Part of a small language model's weights: 10.2M parameters.
Each number is 500 + 25 x the weight over the matrix's rms, rounded and kept within 0 to 999. Layers, rows and columns count from 0. Numbers have three digits each.

# up: layer 6 MLP up, 768x192, rms 0.166, rows 346-391, columns 0-95
# down: layer 6 MLP down (transposed), 768x192, rms 0.146, rows 346-391, columns 0-95
# gate: layer 6 MLP gate, 768x192, rms 0.172, rows 347-392, columns 0-95
up346:510510455510504478495528446521514510546537470552504517503521540505478520482485505484480468539480499524523514503517496516526442474509475527461455519546481436530510493529486486507471563493488501556528499501507515473517492468487475490478509510507482496453501487522511487516475477498482466504
down346:482512552505497486500549532495512482489457490514455507486551448460520496501515501495511493474508490473458496516449457519503484549534507507556500470499470505457480501502481523501510555450499514521471516513523481508471494533480496520509463468529501517446529509528500569471509435520452478471
gate347:509501540513478490514506487472502471486502485523480501514508527491513493497493454498517497550530489488442486501491499515463493469508501517492491485515512506502493487521507505472475468542500484493512459491480494510508504522491477512502517520520530493439473498478490495556471516489491484524
up347:491477515494492468518512464518478533503512498518527542493492495524480509488513484533498497459498451547425441484525506513475486488444543538467530515476475500467472561469484489512494511534475475489485538513486490516511496489417508548488546474535478467497531527522502491495505503522513504518
down347:484537478480528535534501503491502544523498499523511509504528494496505548516516487510481529482483506530502503516496569489505477425530511519471546505486524509500478564506515469530532497543472535488550473547501529514506442504486501468507509515492489499530506515463518501542519506485504471523
gate348:510567538511544533480480470564497501484503479484473487507500445513467464505482472517517477467500521500528501494555462534473511516495530537481457483499502524516479512538487489500490486438486484483445507510516499514493457494499544501545535475497442475521492490518490492541541476505508466499
up348:508546487505520529516527522535518469503500471521473503476502452481474482456482508514522514503519460521501518494566493488512509481505474532547471503492504534521515483506463540505475497506519527466464487480509501509487476538538504513554505510506532574466473485493534557539516507515468523498
down348:498531479462518490489538498537503523518481496516512466487482506517496503478502516492454495486483470494558493497493486473529493499504513522530483476492468489553503512464492515510470480535520489494520544500508512493527491464499533532451511508531473505493521469516524533481448477517498448442
gate349:542530507518456497513467494499460503466496519563491491471563506480466488480525534510452498498505495478497478523471511501517481476485524486519479519502509550480529515525457576535461485504412496509484500492508490512511500466472509503548524488482525486508488494478484529458523507494511500514
up349:505526496481539478516491462486484471525526515474516506489511487450505507470509484501524490530494547519487489518482529490447475491515508519489538488457484487525493482534480527493521527518462497499527475542515460500546531429461521459529506515483478517427478489477509494531469489502506478557
down349:511504502525512491488447491527477512476523497522464498478505501487481459518517454510483495468526458536571518516510507468572488517491476493525524526497474489472556497463488455503477479474475520482519512500481518502563513499531465490488526510462528465517493503478542536513441569521488528516
gate350:498498513503508451483518488458490504466538478486504510532475510514509534513531549489514490511489467525513509507499454471475486495504505511489503465531516447489518469500503473529486512449533525471537527495491512494522509528492503442472487494518483477475478496508468488500505500503554468518
up350:523487470504516441454504536501506449491499530537500451493507534505480469501477469492494536479520527490480542482501476488498478496492528493488483502477480498507501461476513483491507472479487521464481438467504546527503495476449521506482540520508530516558461531479477528518514495504520503469
down350:496521526510513489479507526485495495462483461479506484456472526477515476534520525500527482535492481484478490515515523520468523506507519498507465518519487481505502464535495444489507486516484515464500509491504500491497485485513460477512521516508485502481507458464497496528530514527524508520
gate351:493463509504499469515490549484513482536498483507533452493498492494470462513550566456510483462478501520517494504473519500489555560532484458519498544532516536463503475501454509494495512464547487484521479569475526512516481487486484506478457472482494537477489519491527500490491508524501472516
up351:492488529535459511513491539489491521504547524462484517472527545481490536496490483489488528531509495469492479481469517471527454546480525494467473501471511508528559518524500532510500484519507490523467475499445444496476519510478513509486533493539527479508548457497533503463507494511424517513
down351:500468505495481525525482514513507516508490494506512492472509502494490508480489467532528537515500490525586502487528510535521556473544504513484478525520512454498533485492544477489482510497527589475531472483507483447506492496474506527491487513515472499507500521503457503502476519482512491481
gate352:550507496504497486503472507519477523508485529499530528478552521551502519543542477506482451486517458523469492477467529495494510487504511520505521459566446462482491482538506463540471480461493505513519461511540460510499510473536492473509562442509516464494543509517501543468571463479520484499
up352:509478507499557511503479450505525474522509522520469486486522469504509528493460459507513466475495496469526512498489526530485491540544492487461498505471518502470493479506529498499515537511523505436503510557479530506436477495493496465485492489538496487500513467489514457507500508482481475496
down352:551473464518511507506477520510490517520540499488524516481477480522489552478464457480470507485470553436504458504492514495497486481491509498503472483487439473488522489466503520481506500465520514503550495518468514467546507536519503481519514447494528540505546522526518516499538499473502495499
gate353:534511460487522505462504504517538480489496471516494547462471506529490522485482472531513501495553525479514528525503496522524520548467451507489504477497522527535476463534533520452491511447495510520501474449515495522544508514539528491487498486474482532524460538486512513487522551531479533485
up353:480531509492516503482494514511512500469504481514565465525485519478528479506534498447542504524507481494468542494525484463494524481501506479516513476489497463450493542477515494472491474535489465502498516507497508515417458494507522495490502487448477528518505537486459497493533457485476463481
down353:500540510495537492487504486479503492480507515500500502519485495522478475545495482469515506477506532507552556487506514496474495515487472543479445538488542530513483516469521515522504503480483484494533455487529457503516496449530507493482501485486485494513510514483537476509475508536503484514
gate354:484492515517491523511569538497518481502491514504481537468504466522491444507476531472529469454574507505453497504555485482529477571530455516492500513538547525488529481464460476481480477516466474525517491478491497517506506445518533519534483492441473513514474489512498499459511497531486508454
up354:486520533495535493497480495492531467488546548464526487514521490487517492485455474521478516470510500511505508470449488498514537544471506473483469503462478443506490490485489501507506517507466511520474492589517462523493495499475529513500508464505558477494500526520500485471490507512461498473
down354:464501504429487534510475494518575488464518502455470546552539500492506455507463506469515535495527468545476512532510483453494469564503493516482458509465530509540523488467499509516508485511475540494482531513490477486485479501518531440503508485540542495555492488510445476474563494500510527473
gate355:501477525510516488490484534573502498471511516525518495505501493455517459546481516522458519525501492497507498448443510445472484542539500455502511498526524520539529489497535552454519495484480515509521508510465544510534524520489526479506483521499503507512538457451534479492556505509519513432
up355:511500538539509522478524488509502532537472486485530474519466475486523482526528458473499497449500529456469530483482518500494503502518506512516512497514504508518510482530525445515495490521524531530512461507499519490501494489497471500549526515541491494470506505524503493470502488483545503506
down355:523487508478502500506494487504525529516496519539515494505564510489506475478469521499445502482505473509538482454493465463516506474500481483482526490493506506483512499496463505478471516492477490507500499501553489497522469509507465475526519485512536505493492481522522524536555472521469486516
gate356:493518476501530533520499502502502496465481502493489510479503478490497447501501486471525476456543490499493474510491513497484549475511520512498519484520528481480476520497529498535527452503504469499516511476514468552503496539484505546506485476519465468458505500479498498502506512537487483503
up356:463494559528494490543490507547541507503454465482542526521495496513479501457565475469449461477478540477513500505476488530536535471507556461480532507505512501490480507524485516505504533518519501505538494501525548488490527549468499512482513489507469518485510515478498506517466554477505497510
down356:484487476532513476502524466500532497512530496509552538483527513534490508488497530488518531538489521477505489470540525483466544509475479464509482509447493501479483476461448507500494509494507496513459483545508494509486479490491459478470487465472499552514475489513497510467521528505497471528
gate357:535459493484437519497516497492542508510488456529532552514461488505524503497480549478489494458506504478472494485518509518466496468506480501479529478499483487554466485471529469496469518502507531541488469497476489485557479487449493480462519512534453494522513498481504485532528505465514520527
up357:506491514557496497505491512477494451496544476492497501489488494505526520450490504530521536493500494514497509511528428557515509504525504492481492523479514512519485476545462510543482520496473510508503540512485512512533448491484511515522514495556506504540489541492494508461480532432494529499
down357:496552527519507473498476533464519522528465525468523518522479467527504469535517470509499442550483509497505478508468516475530503537512556479517477532558491485437476470506460521472495508441486488530544474489537468507462541488473520449519484508488562469498501463479477471475505513512496507498
gate358:467469535452530473498520485493524533470485545511488501494461493490468456490504482504521526539522482491542508551518465520507489501480519499524519482509510543538510499501479468489516500471534547488468506433493514496464524507490513517458525499483485532513532493465481516448513488538521494479
up358:483462470487500482490459521490494480506523461528449480493460545522474506511506504542464518488486491498520523505504546565502486528557524478527475502481526445478484506542500522499555462468495552472492530490500527516490491529516507491481510470496517526523489445475474494484478520479488517512
down358:539508509525520437507506490490496483503531492515468498495498516500505560497531522513467534470493494477472506544459518537495526529537521493477507492532477501492475494524489462545553499548499511478483496505499504561517513506496455523479468475532477483526490466532481459524479519474496505502
gate359:501507506478508569490520508519479460473590527504525527525485485504478489524478451483502493522507446456492475486510457535482522483508486486528436539488533512478487484522456484483508473442448521471495483490506494518501492516484501479488484482482496513511482538507483486473509519488476462474
up359:478492492455525493494474513546486520505455462486510501512482524507535477474536513543551538469518523559513508488493472518527502481516535490544522495498519526470508476475458452497483520493524498476446523508512520484498512528466509481541492498512470493519504487491486538528493511505515476462
down359:512506487504504508505477510558496482500536475511449473511451496516512483480500493565509502499531506505495510497516535486476486502478491543472508506517531543485524480484520504491487477530528478465479487531519476528512546467489521526508485484577477511525530495530485508540467547463544488505
gate360:515529474456476489521451536523517487487475511503534519490499504542468517561517496451478506514494538454566527500514518511460471527527537533484483493503528472512508502473518490570488519476491471490545468495502491526539509466511545523505517549468526509506492470559503435527500477553514526486
up360:474495558486523518499531489486524494539500535493503508523489510505455521495492510462505498539488501510505503500516472482483504478451495497507527465507501524476537498495519489486544515460489506480504478468519514497508520497492544526527482492516500484547476466514495506499505494524485535513
down360:546512503498512539509553533524499511447521516498509503509524461519507481461488539521480507479471517500513516531533485526464491466494492487516498478441503508465541509489500483500513518502495526492518501511492518495499528499467517468482489499516508442528471479538490493444555483499475482523
gate361:470539540478492551512521467480514543463492515482480514500531484502502502532492492473513538487449521474529480476523524524490474532471490469430483500506510498543476527478485504511487487490425511525540471514513493523540521481464509507527517471499470513494497529523520455527498561465451468517
up361:518464522521501478491484486547502509479489443527463498484519480498482518483528547495500498522479481533500495486472531444444515477517479525535524515521527490477509486472545476526499473490500504518531543471466475553491499449504456542495486494504472500477521498468486486488494499515519467514
down361:488509488516477507461513498499533476480510507497478513453460459519473506484512526521484511492503496499484494537499468561487493528468532510496447540480476509479532469488522521497492518530517490498488466518494529509510475469455482518518472491496484505512517505592494495519423412448473526516
gate362:467498538476471447465496522490525492509494534514495450496491449512532532493462511494480538455527521461507490544433494463476494509518487505504502530529489544552486502513431504533503529506520494488531477576518540480512489532486518517501478510498536494523484513487514514508523535522496488462
up362:478515469499542531511458510492487471490505494510483505491505469479524511527493511530505484501496536510503489511506496500518521511487512480480526505504518454493543461499487504445535481562463479507535499518515480510508528498543504438488469514468457509484482497477524502507517513464475492528
down362:549489498504507471490524506430472490490486472530528511519518491460459488498558512549541498474448529513451505490521478474483490492503489480504474484509489498491558458505505544537543493489520542509499464489504465506511497511462504531497501541465475486516508492519507463484522497457492494513
gate363:514518509495490482457444477507481520543467498522514488487530477563484479491555489491501508526513477518466535482502477565494512483512521523491466483546488509495499487508483514519442477483547499501478491532485571492492477465526485506546543531495494520548464461485515511516474488521514495466
up363:477469503496489503444482457548510528464485488458469504495497462510522515519499492528519520501496460516548508514521493480479546510475499488474480494468520461489519439482478495503476531480482487462501509474515438494489494486528457512462494544549472547516478498557538501483539519523503495485
down363:557449512480502455445500523545505511496499543461528494556499496503495480476492451525487488530519510523451518509462490477502550482465506483524508482523484495542473526467467523515485507515471491535471529512496478524494531461491502492536555458527467498501504481494489552500532510492497491469
gate364:496516456560482488526542485523513507528496489561477482514463495495465513492491468488504518503461508518508522471501451464507486515481471530485559518511531489511479516505509478505495559451489496492510509508490514526508507481479488532509522523472490521500488502540497473495548497527500486496
up364:476440510566537460522472537484492487489473458486536521490499538479450472503523501533488540484480512519496557527477509466504506480472498481465520526496475538524506526467499490544537491541434483478469533516515517489493449485479510497514534498505499463499463474473523503454498530479492474516
down364:480511525476487497503480495494489482516458526498520506490501552455512504497468477477564505445496480494501546474509552468487479473532513485502457513494491509510476516497501504461486507524502490483477513501505513499469523523484480504537481498521502468553446517506463492554552492549496517495
gate365:484490528491465521543460550492478514503530538537517468491529534539492502516498504523487491509520493500516478506503461508494488511472529511487538509470503497528496498474450474503511504522534461467496504493510492506526473497534526490490534486500521521506531487532520452510512496509510473475
up365:509527507496480511522534502523500504470532499494498512484509502471486475455518507484515514498451472490479481524468541511491518499518506512480477479510532458504477477553496519486481481508452533479545500505492509534484533513477506525509508480463478449482480482476476487507458490516478488524
down365:477540470507488550499556450510502486510563482512488515521475440523511488521529497513478530481515498502519553512461501511461508534524478496510542477501505471546546473496449489503508509458500504469504512501455520477482485463516507531532504502496493472463528479474495521462494505531474500485
gate366:490539537497500495524467515479512458504512489509500493486498457514504492505506485542517522484523553466523481495501526501491513528505502457454502527482477492522529461502495507504519502497508490460487470509557526493523490457528502499463499522507469542458517464482460494496515481492536454498
up366:456508460497513511560521498491506493487506473530521487525494498498475501501489482535491476481490470543531518517553453481456525475509498483511531476508435483522506435496509461520470456535428507509535484494505495527501546529511476516528533492536526476472454532536558536550496492468498483508
down366:500531510478501527516551531493537505529528506494468474526482470481520509532518496515505489505518476450494499543499466514515512529512483469476501523482501490552512455505533546505537454515487493521519502502518533502488516497479511471476547454489541546500423510482444488465517486487502475483
gate367:501464515528452499489522500508477522464526521502497493509504499494483447511509462483460538470482529498521542506493513530489517514470484512462466482516499510502477505499481539459445469453491503501478514509476530518534502476499510493551488461518527512498512526466501510469465498507481520459
up367:511526508478490531515511530489505529517482499520500502526491478481458490452494457513473486545505513472548503467450508448524515487490506491468517477545485516457501482489443524500523508484501497513517477523489524524499483457487517468488508480519491479492467511541498540516450472509509493517
down367:530532500487488556460510502522507532537525500519495490459459471509492508507513486533553508530467474540516503500479500522505512448498503457500501483447524521516524496491490491554528505499483482461497485514537517527473524511479511512542511471494533505546460508456482486497499474532514527524
gate368:514501482498522516484489519483550477500501506498503565527455546546532474453496459528518497482475520504525497469534470469475500501530497517524471529445530541483486492502510487504533517524497491460490540565489492512523462499518472500446530499473521487500478545489505528475454473503511454525
up368:490495487470520505524503517503477527508534483491510516524457544493492481491517507518503470496515523525549503537520492473459497519480501506533457498498487527471497501523501494477497540514530476509543523529493473511535475440513489477487503458500490527511501528528490548494497485502494469488
down368:484465482558480510470481542495531510481500510475508486487456467511455516529479512497492462448481531518509518502486510518498453533553539475519480506492514482505513514468544494481490492522503521489552532463523509537513482537505546477490475518507502464521474526473501506477454485517518520506
gate369:470457494495540493486499523532540485521520486523481518435514523519495534530475456516544490523459501467547466514490537502517499528575507504514487505495493486506527482541519492546509473494519447482546464480492511503534519552492486505487458517512497525514514446510459519479510512501512502527
up369:516532548513484526514473489482511509461496468508538494437517498509502532526487477548492513533518495495471477509499523502490506499489443519468465497453487456495485521523506506504544515508503512493514488488482510498487486459479509500499494539483520519463522516525484534509478538523497514490
down369:493489555537516484559506496486484522507541521476510465531500472486516577524465539474538519497522487504479476543524490487521531472469461514461507534469483461502468483499511540473528501507511512470489492470494517502492438492492479493469513484494510503514510507493500497523510534469536485514
gate370:484485502519509502493503474481507471540507543527488477470514513534491468476479513529506511515465508518483527492485540524488513499472516480459480500487506541504460512519445504537524557531536456505518496448485512529541513505463483501546507498473510500511531505481466499493511487523504537469
up370:478494531570494489501501486509534459527528471444514510541513522525494496513479501508523518510506502537482498488495511499482519534510463504485488499473497556494472473542458481506501496471542519499521507479503498522553477499482531536505482439509501519452498542481497508483480495476499510496
down370:511508482505487481511482466489550511500509448459510503523520523471466514472532457457527497495504522551509480495519505492508487527519441497504484488510496526523488472515514497464489469517499532471535504457512474525481479493498487510517528491519475480502462537505524458494482519499469538510
gate371:493507467497507553503518487497480521448510504503487490507537483513528502518497501491497496487498553491505516510470462450480505560513508480453499503494500480501508504527452530527483533499504490496503494516497514448476527529511503479533503519497485527452509499534504452481487483479486535536
up371:517524510517507479505513493525500454499524504548495512534526486478490514465488464496509491521501519485521539515467515518503481520498500541548525525512473495501472485491582499445517478494479506500531493463513483478496464517538514480508498516499499461528519537506472514476470507512494523570
down371:521485486518473497503502453505489488466494490525525531527515527522505497531466494477477519510476542509480561490490506530473512495477545513495465519482511490488481497482515556500500497483499490462553544499518497492507526510499536490525529492543503486497503515568519480516529499520451486477
gate372:471527520514504501530502504491525516506495493518548453497479514466511489495515495507507496456509482505521511489512522542500498498530507462506499498468514441516510461492490484478474481515525470472503483480528499485481527455482538462537481497558529467509477491463504471510498460486486475491
up372:468495496497521491494475529529482485505480504505479475560532500465463494561459503496531515455515466507469476476506478552494497482523467488507500444520510484471492514533511508495534497525509496488509480549494462491506458493487509485476488528452495506509536506535494491477518564499501490467
down372:477523518488499488452509491447502527508465511517479517522460500501490480472486573411499517502480472502508453473466499515459490521500498483482523457505489523517537535493501485508519519515498473510450547516536476477524463489515470498494465511500481536471512538530473505487491501483541525469
gate373:498509482509520513494475496496543507501516499501495537510468480476540474495515508510480471470497464516513509537545525487489509517478466491502507524500512491499513545470512520478498496467482465481500453510513486511551439466456481503461518505501506455456512507537481531531502515488511512514
up373:536506508531505533518521508515514469517523531530484461515521518468487544513503476516547555512469515515485514475551473511516478463519497546510499484518454506460516490498491502481460477537495487453522493458467488519495494478452495522534567534532472498469503479482481489534470493487453495480
down373:504494521496487468507516472516470510477507477564471469486482483501514509491493472497484480519526499511526534475479481546510516442483472517471494530528515514474520525506447508509500543541479513502525530480499520511549504506513464495543491490472471483524478487499508516500500504512498517506
gate374:495513494526464501469516463488512522506479498491478494475484505479514527450483568487473553498513526513500505519462469474469485493524494479516534510537526536499530477499451512472483560482474454490551514491436520462516524522488449511512477488488514506499510519531483517516503524459482519503
up374:458487515526540470514495496481485527488491535479497501471502523492475474481479536522446491521510532517485477521516545500520476516524514514477485472521510515531444505496499457469469455472496485503546505566529526493515479491501537510518461492502512501516499504550495506473490500527460467493
down374:485480459495486487464477480513501500501502472502530512509452503494488494509519492513496468502521458500503523518525479534547514517512521518534544457475465484489521500493477501459489507475467484469478510476485490530516527509510501518536476489487513493498553550527460494504464530469574468489
gate375:469497519476493486470500452467492527513537481493505466530470501513468500509499560450499529522500525525523502493512484515548502476522528466503505485489471510474473491492518508447489489524493496516428489491510527500526513475504490528518508517484510501439495481516491452550541482495493420523
up375:532495460493510496467490510540523493504485479497516475480529500507512518491480493488511540499476520492526497509475467502503494456497457496532448495495513478479414452525537493515559511544498485474514532486448501500556532516516510530478526527520513474487505482510509501485509460503484486571
down375:519483525483478475473509489510499497533503494481531484542538488506469508506449478467485532531451543510458533512505528517541525482551511486544505510469488482526494485540504516526556512474503498496484512512512556505490483522533493495490476499499489518528471518527509458521437506514529527519
gate376:493452534506544528473541454476456528504492481536558484505499507505517483461525471472529529485492501484488515475526498527467494473484525517527477491518530483484513508485488503488501497488526536499537500461479471497545516454465511543470487478516494510485513471506540448533514483480518501507
up376:493534517496451457488508463496540469464476525527482496463472476504534501529483512519480518489528503530470508505497517507504516523467511499492493530489520449488465471517473491520460500513498506494496480518548488526488497455494510552504454508472506526484510524484550559446534507501528465492
down376:487478454514521555473475516465523498488523496497499479568507485451510501483489485534487534512523496469498515519530536503474471507451509507486474510464536511457486483487499490508536485513490492461477485534491510476533468477516514487493509513501489524508469496494528468450514499542505536518
gate377:476481511507500516491545525480532528505501526462518527463535474476498503504525512527431477479484476465520511504445525506488489469518513495510475516516496519497479465526493502540515507463501499534532482509478497472500490524497504498525518485477454450492495473525520501510468503495536483527
up377:478518504520489539537516512523536508447494456488496493516504482468531481515488516521503511502535479515518483489493470501465534433514522508504503535507501495520523517469529516494461525477503501471480495470502482491515474504507482521494540507471452519445516494474503494519498502482489495464
down377:514501473537479534524518528517479483515474486517493506475522469530489496543522525523498533485486526473501539496495520527483557523477490447541491445494466542491489465507476491493473468517510518484514507537484551501520529468531490457475493491510456490463491511475504491535447484477498518500
gate378:483511520453520515471494486502505503442507522512460482511504462474529496481490498506471545486492484490474465555455486497467516493538509524464450431524538497550509482486497505506443503513487467484510513491507487510492487535552549519511487496490518484511503442490501480522512541498512514452
up378:478487510515502518513475523487531530502519501518484494492503510488468530508477520540465457513471522527499509493529515460475512494483500505535489473509520548502481486489528488478491506463539486483495516481478495485476557463513502490480502458493490470501493535491462464512538483548486516482
down378:521488526483483556492492524510509526509462537497528467499471511548440491507465542484488509550543502515497477460494519474478559537522523452493495506502503524510511483540538496458490479455500488442522551535496494476541517558488517464487501490556485505505531506523468545491504489484528461484
gate379:521497502485499488500544522445541479511506482499473486484500517505524496481510516486490535487494509509469511478512515538494522485471488510460520529523547491548487476515494469550477474512464466563508526506489471539463521470486514513491476482476434489513490515512479527497472476478488503493
up379:447481460488482529500489544493497465491489526517508521491475534508530467442513524520479505468523455482483512485476518451505562505492457471522480533501520490513499486490488483489498492482484523502484524567513517486507502474528458482482487530513509482495523528490470493499459511467524531468
down379:534502529489508483492482550498510479473512501503452447537515459506480516521509492507463494498504531509558485485473495480535486445490531492499510449534484533501503510492448559510504563547484537459498488510473512476470488530507514506511498438464525469466494516531509484437540480510474497556
gate380:492490484508497489552495470536523527481486470472537462487477493489503533453533509488452536501509471460522520531472529498528504455484508466481519577500493511495513528447489506526494511508488525512521477540509520522505493503462544503479510487439502494496485537528497469478527489526531505459
up380:459526490523461512484504474497492483485491530440484523470526465492454490511500499420474497497486475550481460475533464473458476462460532461473472483472471508485530478492508530479487513461456518462527509470475455524485488483497513554518554522475486508501510477481496494477513516485509510477
down380:469490530541539467496496477520494502474461505501535512499464504525490488503568550512487477510481544473514474481484507509487568502494496514501485520588454529539494530502477495535499521536475443525487508486490466485468503472509518487456482492523485499485481475507460511488508496530507539498
gate381:542512514517534514518501501534525459498505519482512466503485492500520524477463456536477501498496480461488506500484481458519533497501498484517539526494478528465473491539470500508522504474464487503480504512503512483519479515435469475541521457484518533515479485530515519486538485519462494489
up381:498490498514496528471445523526478490487506500487529478493493482536492461532480485488515519507508494510492572542477489495510551479490518461496489516516512442554492472522498526527505530459529537505500481500498476486506554547556510493502492496451451460495463507510487542487476522479541514492
down381:517516525515490521475557533538491501514509512516487520488455552560503497483558485475491509485483484505548518516485442478501510473520491507495502521491503522496486502491507492562509533485509549493506507467509508502469516503492486503462501496502528513459527500505512481487483544549499502481
gate382:497487503530558463532474502530493576448499484490445549525477497516500488583502485471456515460477539501500487472478464488490521508529507507499478497465511493521503452477477530472529480480475502489511491513487481506483489526472527467459497535515533553473515514486480476534517483465470498529
up382:465509508506464538513507521526512450490470511496516476474550504483513471420515516514473483455512485480485530547499518500526505493466496484436510436524484472470511492511520509545488496464518510540491518503527516516499518527528438521508464463478488490503503511482499505515490510514543481521
down382:486490528486454527498514480534526516460483532501478509485500448495506453481485484473465516500508516482534521513515519493476495505527487506460509481541526531487534531548515500493519490513542524534494460500520513523532492447517497529509495517475483511498500485515478491525514479524504506542
gate383:526454484509513529526563485507542535509546514489525498517469529519529499471524454520507516466487468481540500461497481439510484476479521506537528481501522522499527477461512498520488489462513464506498525539479501441517471484467465471536516472489523505531547514543511498521522474533489529481
up383:530474477513536493540495499465518497480514481510499511497503548485506481506523499528516502511563459496494498513487474459468456484493486553576472526527476500485507505547520530485524459512530501466507493535517486463511495499502476463500484525513490462555511487532536538522504469526499519487
down383:508496460465494519541529528543502524527521519449532484491526524488526495476462483471517501529409499483532540479492499444502511494484484511532550468438472482481492483460494508532540480485537522502519485514505455503526495533453475501542494504475470469508503517464499512512485487470484542479
gate384:506494462501513521487497521463485453496505493523513506534477478519536476526487509496510491473489497512497529477505517492477491510497478471499528481515520512540470516505524462492494499516501537525475520487500502532490512491477481511540510463467475482522491485520527462479485507492483505510
up384:499491489496520509507508506494493500498488479546518511486479509487477495466496532520488491475510485476486506519501493503498503479485524547450499476515496528527547481481501471479487507500528454526458506456492500471521473506505574484465495542524483524488522529458470503491528526512508531495
down384:486515515467521506470484521504510514528493544484519516461492487496522484473510521493526501479530479501519500529515513505474483491483512535464514511505517516476514516511533518444526473512515446500497465480482497461501509478535500488494528503475518524472522499505504468466505553496492537472
gate385:544488504514497477472465527504502475564467511516422502469506450524495501482453543545494491462532492511521544495509489483511472479508516481494531508507518507468482451524465504507511483470481498525511505520501489484471481499545528498511517472517519499498536511518487478503529482493486464545
up385:541542511481482475518493569517450481470557518488460519452522502551445492481450479485493536523506557472505486495494487486510527517469505503507435480480572495538477520469501507506488520501484541498531484515461445493513491530496506489455522525469514507539499492492476548502462500513511462527
down385:539465504518478537489475519493445448549464480525525527475500464542480484524476542526519484502507521494436527507494480478488533485507493490529478535478502501480540469539486513472506481491468509495488514514506525456451488515497504486485475459494506549505459532469487447501411541531532514531
gate386:491489540522479518504514481539482501530507486486487525513498517514488539511509453509498510495505471476509531556479508503477496520501519492526514551523523492503478521451485502500492468513525478474483481479466517463491474481499500506481486506526474455512506503486513537487493496484534496495
up386:475513483504500462514504506554498482505473503497498520493508529509484537497505492528453506470530498476489503533500502520470467478459504495513520529530487520534518504471513503519494482506505507467477508482473500474504445536514521497465489514492522496540520536530497539499473491513533547492
down386:475499479514514451504495501516506496490523506530514491481481507479506514518494504503480523495541515530450471489505464467500492475466511481505517466535506502501500493509506489532467518534486496498488522514486484519505477538522496500477476525503480509481501539496482470515439493542488504494
gate387:506528518549532502502510485459502477550519488552465537520477492509492518522476468492464507504560496499497484491528495471515549482532524468470481489504501520483492552485500508499481512486474505496484444492537432519506433496472446489506509490482507501460500484536508480478490559532481480531
up387:495503508514513511516496462459517514526499505488512496490489530524480556481512527533496497543486499469492453530513516477516498511501479494524530523475514498534530513497502461464515558488522545508492488476474484543491490526510440509468485494494460500506500518494476476515528548495460487484
down387:490507455506493515523473544452522457468504506465487461465499506532503494458476510529483504503524502474462504501518497524490478506523516499544525529507488506497477495465553495467526550506485488499549501514490507489453520528526527460506511493527525516505535530526513522500479506504508547516
gate388:479470474491530498522498474492489509528524501494484505505520490483464439491507553497482481494519501517517505489511466492462492523490479462533504489510485509560480481504524543512494535581495463508509483464452523462498491480487501476461522510525526481459493506539466496490498486502493506493
up388:510506486500490504521553512505475497531449512484489514504490499502517457479529505503485466513494521555494515506462501480488498449509517525522517453524475548484492521498513494517439501529501538453472489453523544506443468522489530483487496541462468515479484505489479489497478509532510450507
down388:477536440485469505497456467541505494485470500487452507519522498507533513505514540497487486515495530505496505463495520505507517495494455512476490465511504527492466529522480537503512572513479552477474535475503482481494504505500494514492488473483488470473468508499477531516482483511498483531
gate389:488475525543481519455498481523442526494489476502486514491511500518475522503510486518464560499483492479473487457498512487527514536517509515505522474502468462542459467517471518525503465507540542505478488514513460498495513510527530460530504534502497498512512490483537512479515477478463471488
up389:506477477470519458563464510517532525531466484512500506525420514485485500474471506529492469468514551493491480545522513496497489497497483498468497506500453495524497493525505473515475549536483457493502520504482550512483510477546472484536523489483536502494472534554491497476476507505505530505
down389:499491524442498519547510516512523507527511496511498511467494498471511455507520495499536498512509502520478508517471537480458477479504529497503496510515511482498490492509530465510484482544489518543514459464514528492485525531506538510486502536515535460498528488475482473491476526551508522489
gate390:430473492444536512531482534509513508513487508538484521481463485518481494510555517513549492473547535513504519511514507524491520523495478487504527548499525523533467526480515490477494494515521510444491479493491520516579475507506522502505515529494531519501482525508506532513492541512501510516
up390:527506518486465505474469525472465502487509498497514497502524498513512513529531523491536507518480486476510489461522480531534489488472494520414459490508444480484518516498529488497482500499518498520516492493477450477493483508531533534480555482523497498474479535524503480507493530479488546499
down390:511481532501509487525506460470488518463498501479525462539465503497466494463464511515501517482512516483506529514490503512471487493527469486496499513528513495530500483526473538520490471468511533468533512505508460465529497487457514488457491466485523475527494466478558546471519514473484482490
gate391:517499533455502486481496470508539502495506494525501475505549505533515467531502537514483481506489476521471503492526525519511534467504509466499479514512520461522512530542533482506452528507494492521498464521487470500497463520458501554478531479513504443493523452470498510538511498445507463486
up391:519514484461487514438519483470542509486492506514472481484554497493489510510494485524477469524507500482533551486526555485519490483516497493482485510496536473465521515483510476503519513523526487518500457478510492523485491484479517497484492534504502466497506497522564518511468450463495516493
down391:493519465497498538491502527458537555494501496505529490488517501467503514506476493504510480494529475489518542482481530545501466549504505499527483537475521474493500505512484479507483489512533537501545516531531565538506487496504483523508488534496503489516503505491527491475450454488481435491
gate392:510511529503467516500518474463452475515543526495505489455507520549514478475463493517471503515454556473499491486520500469476523527502493465571548489487506496562487519493504542527476505500494464516508485555525537494472485506513484453491525543474535525499541496537493503466468494512461488493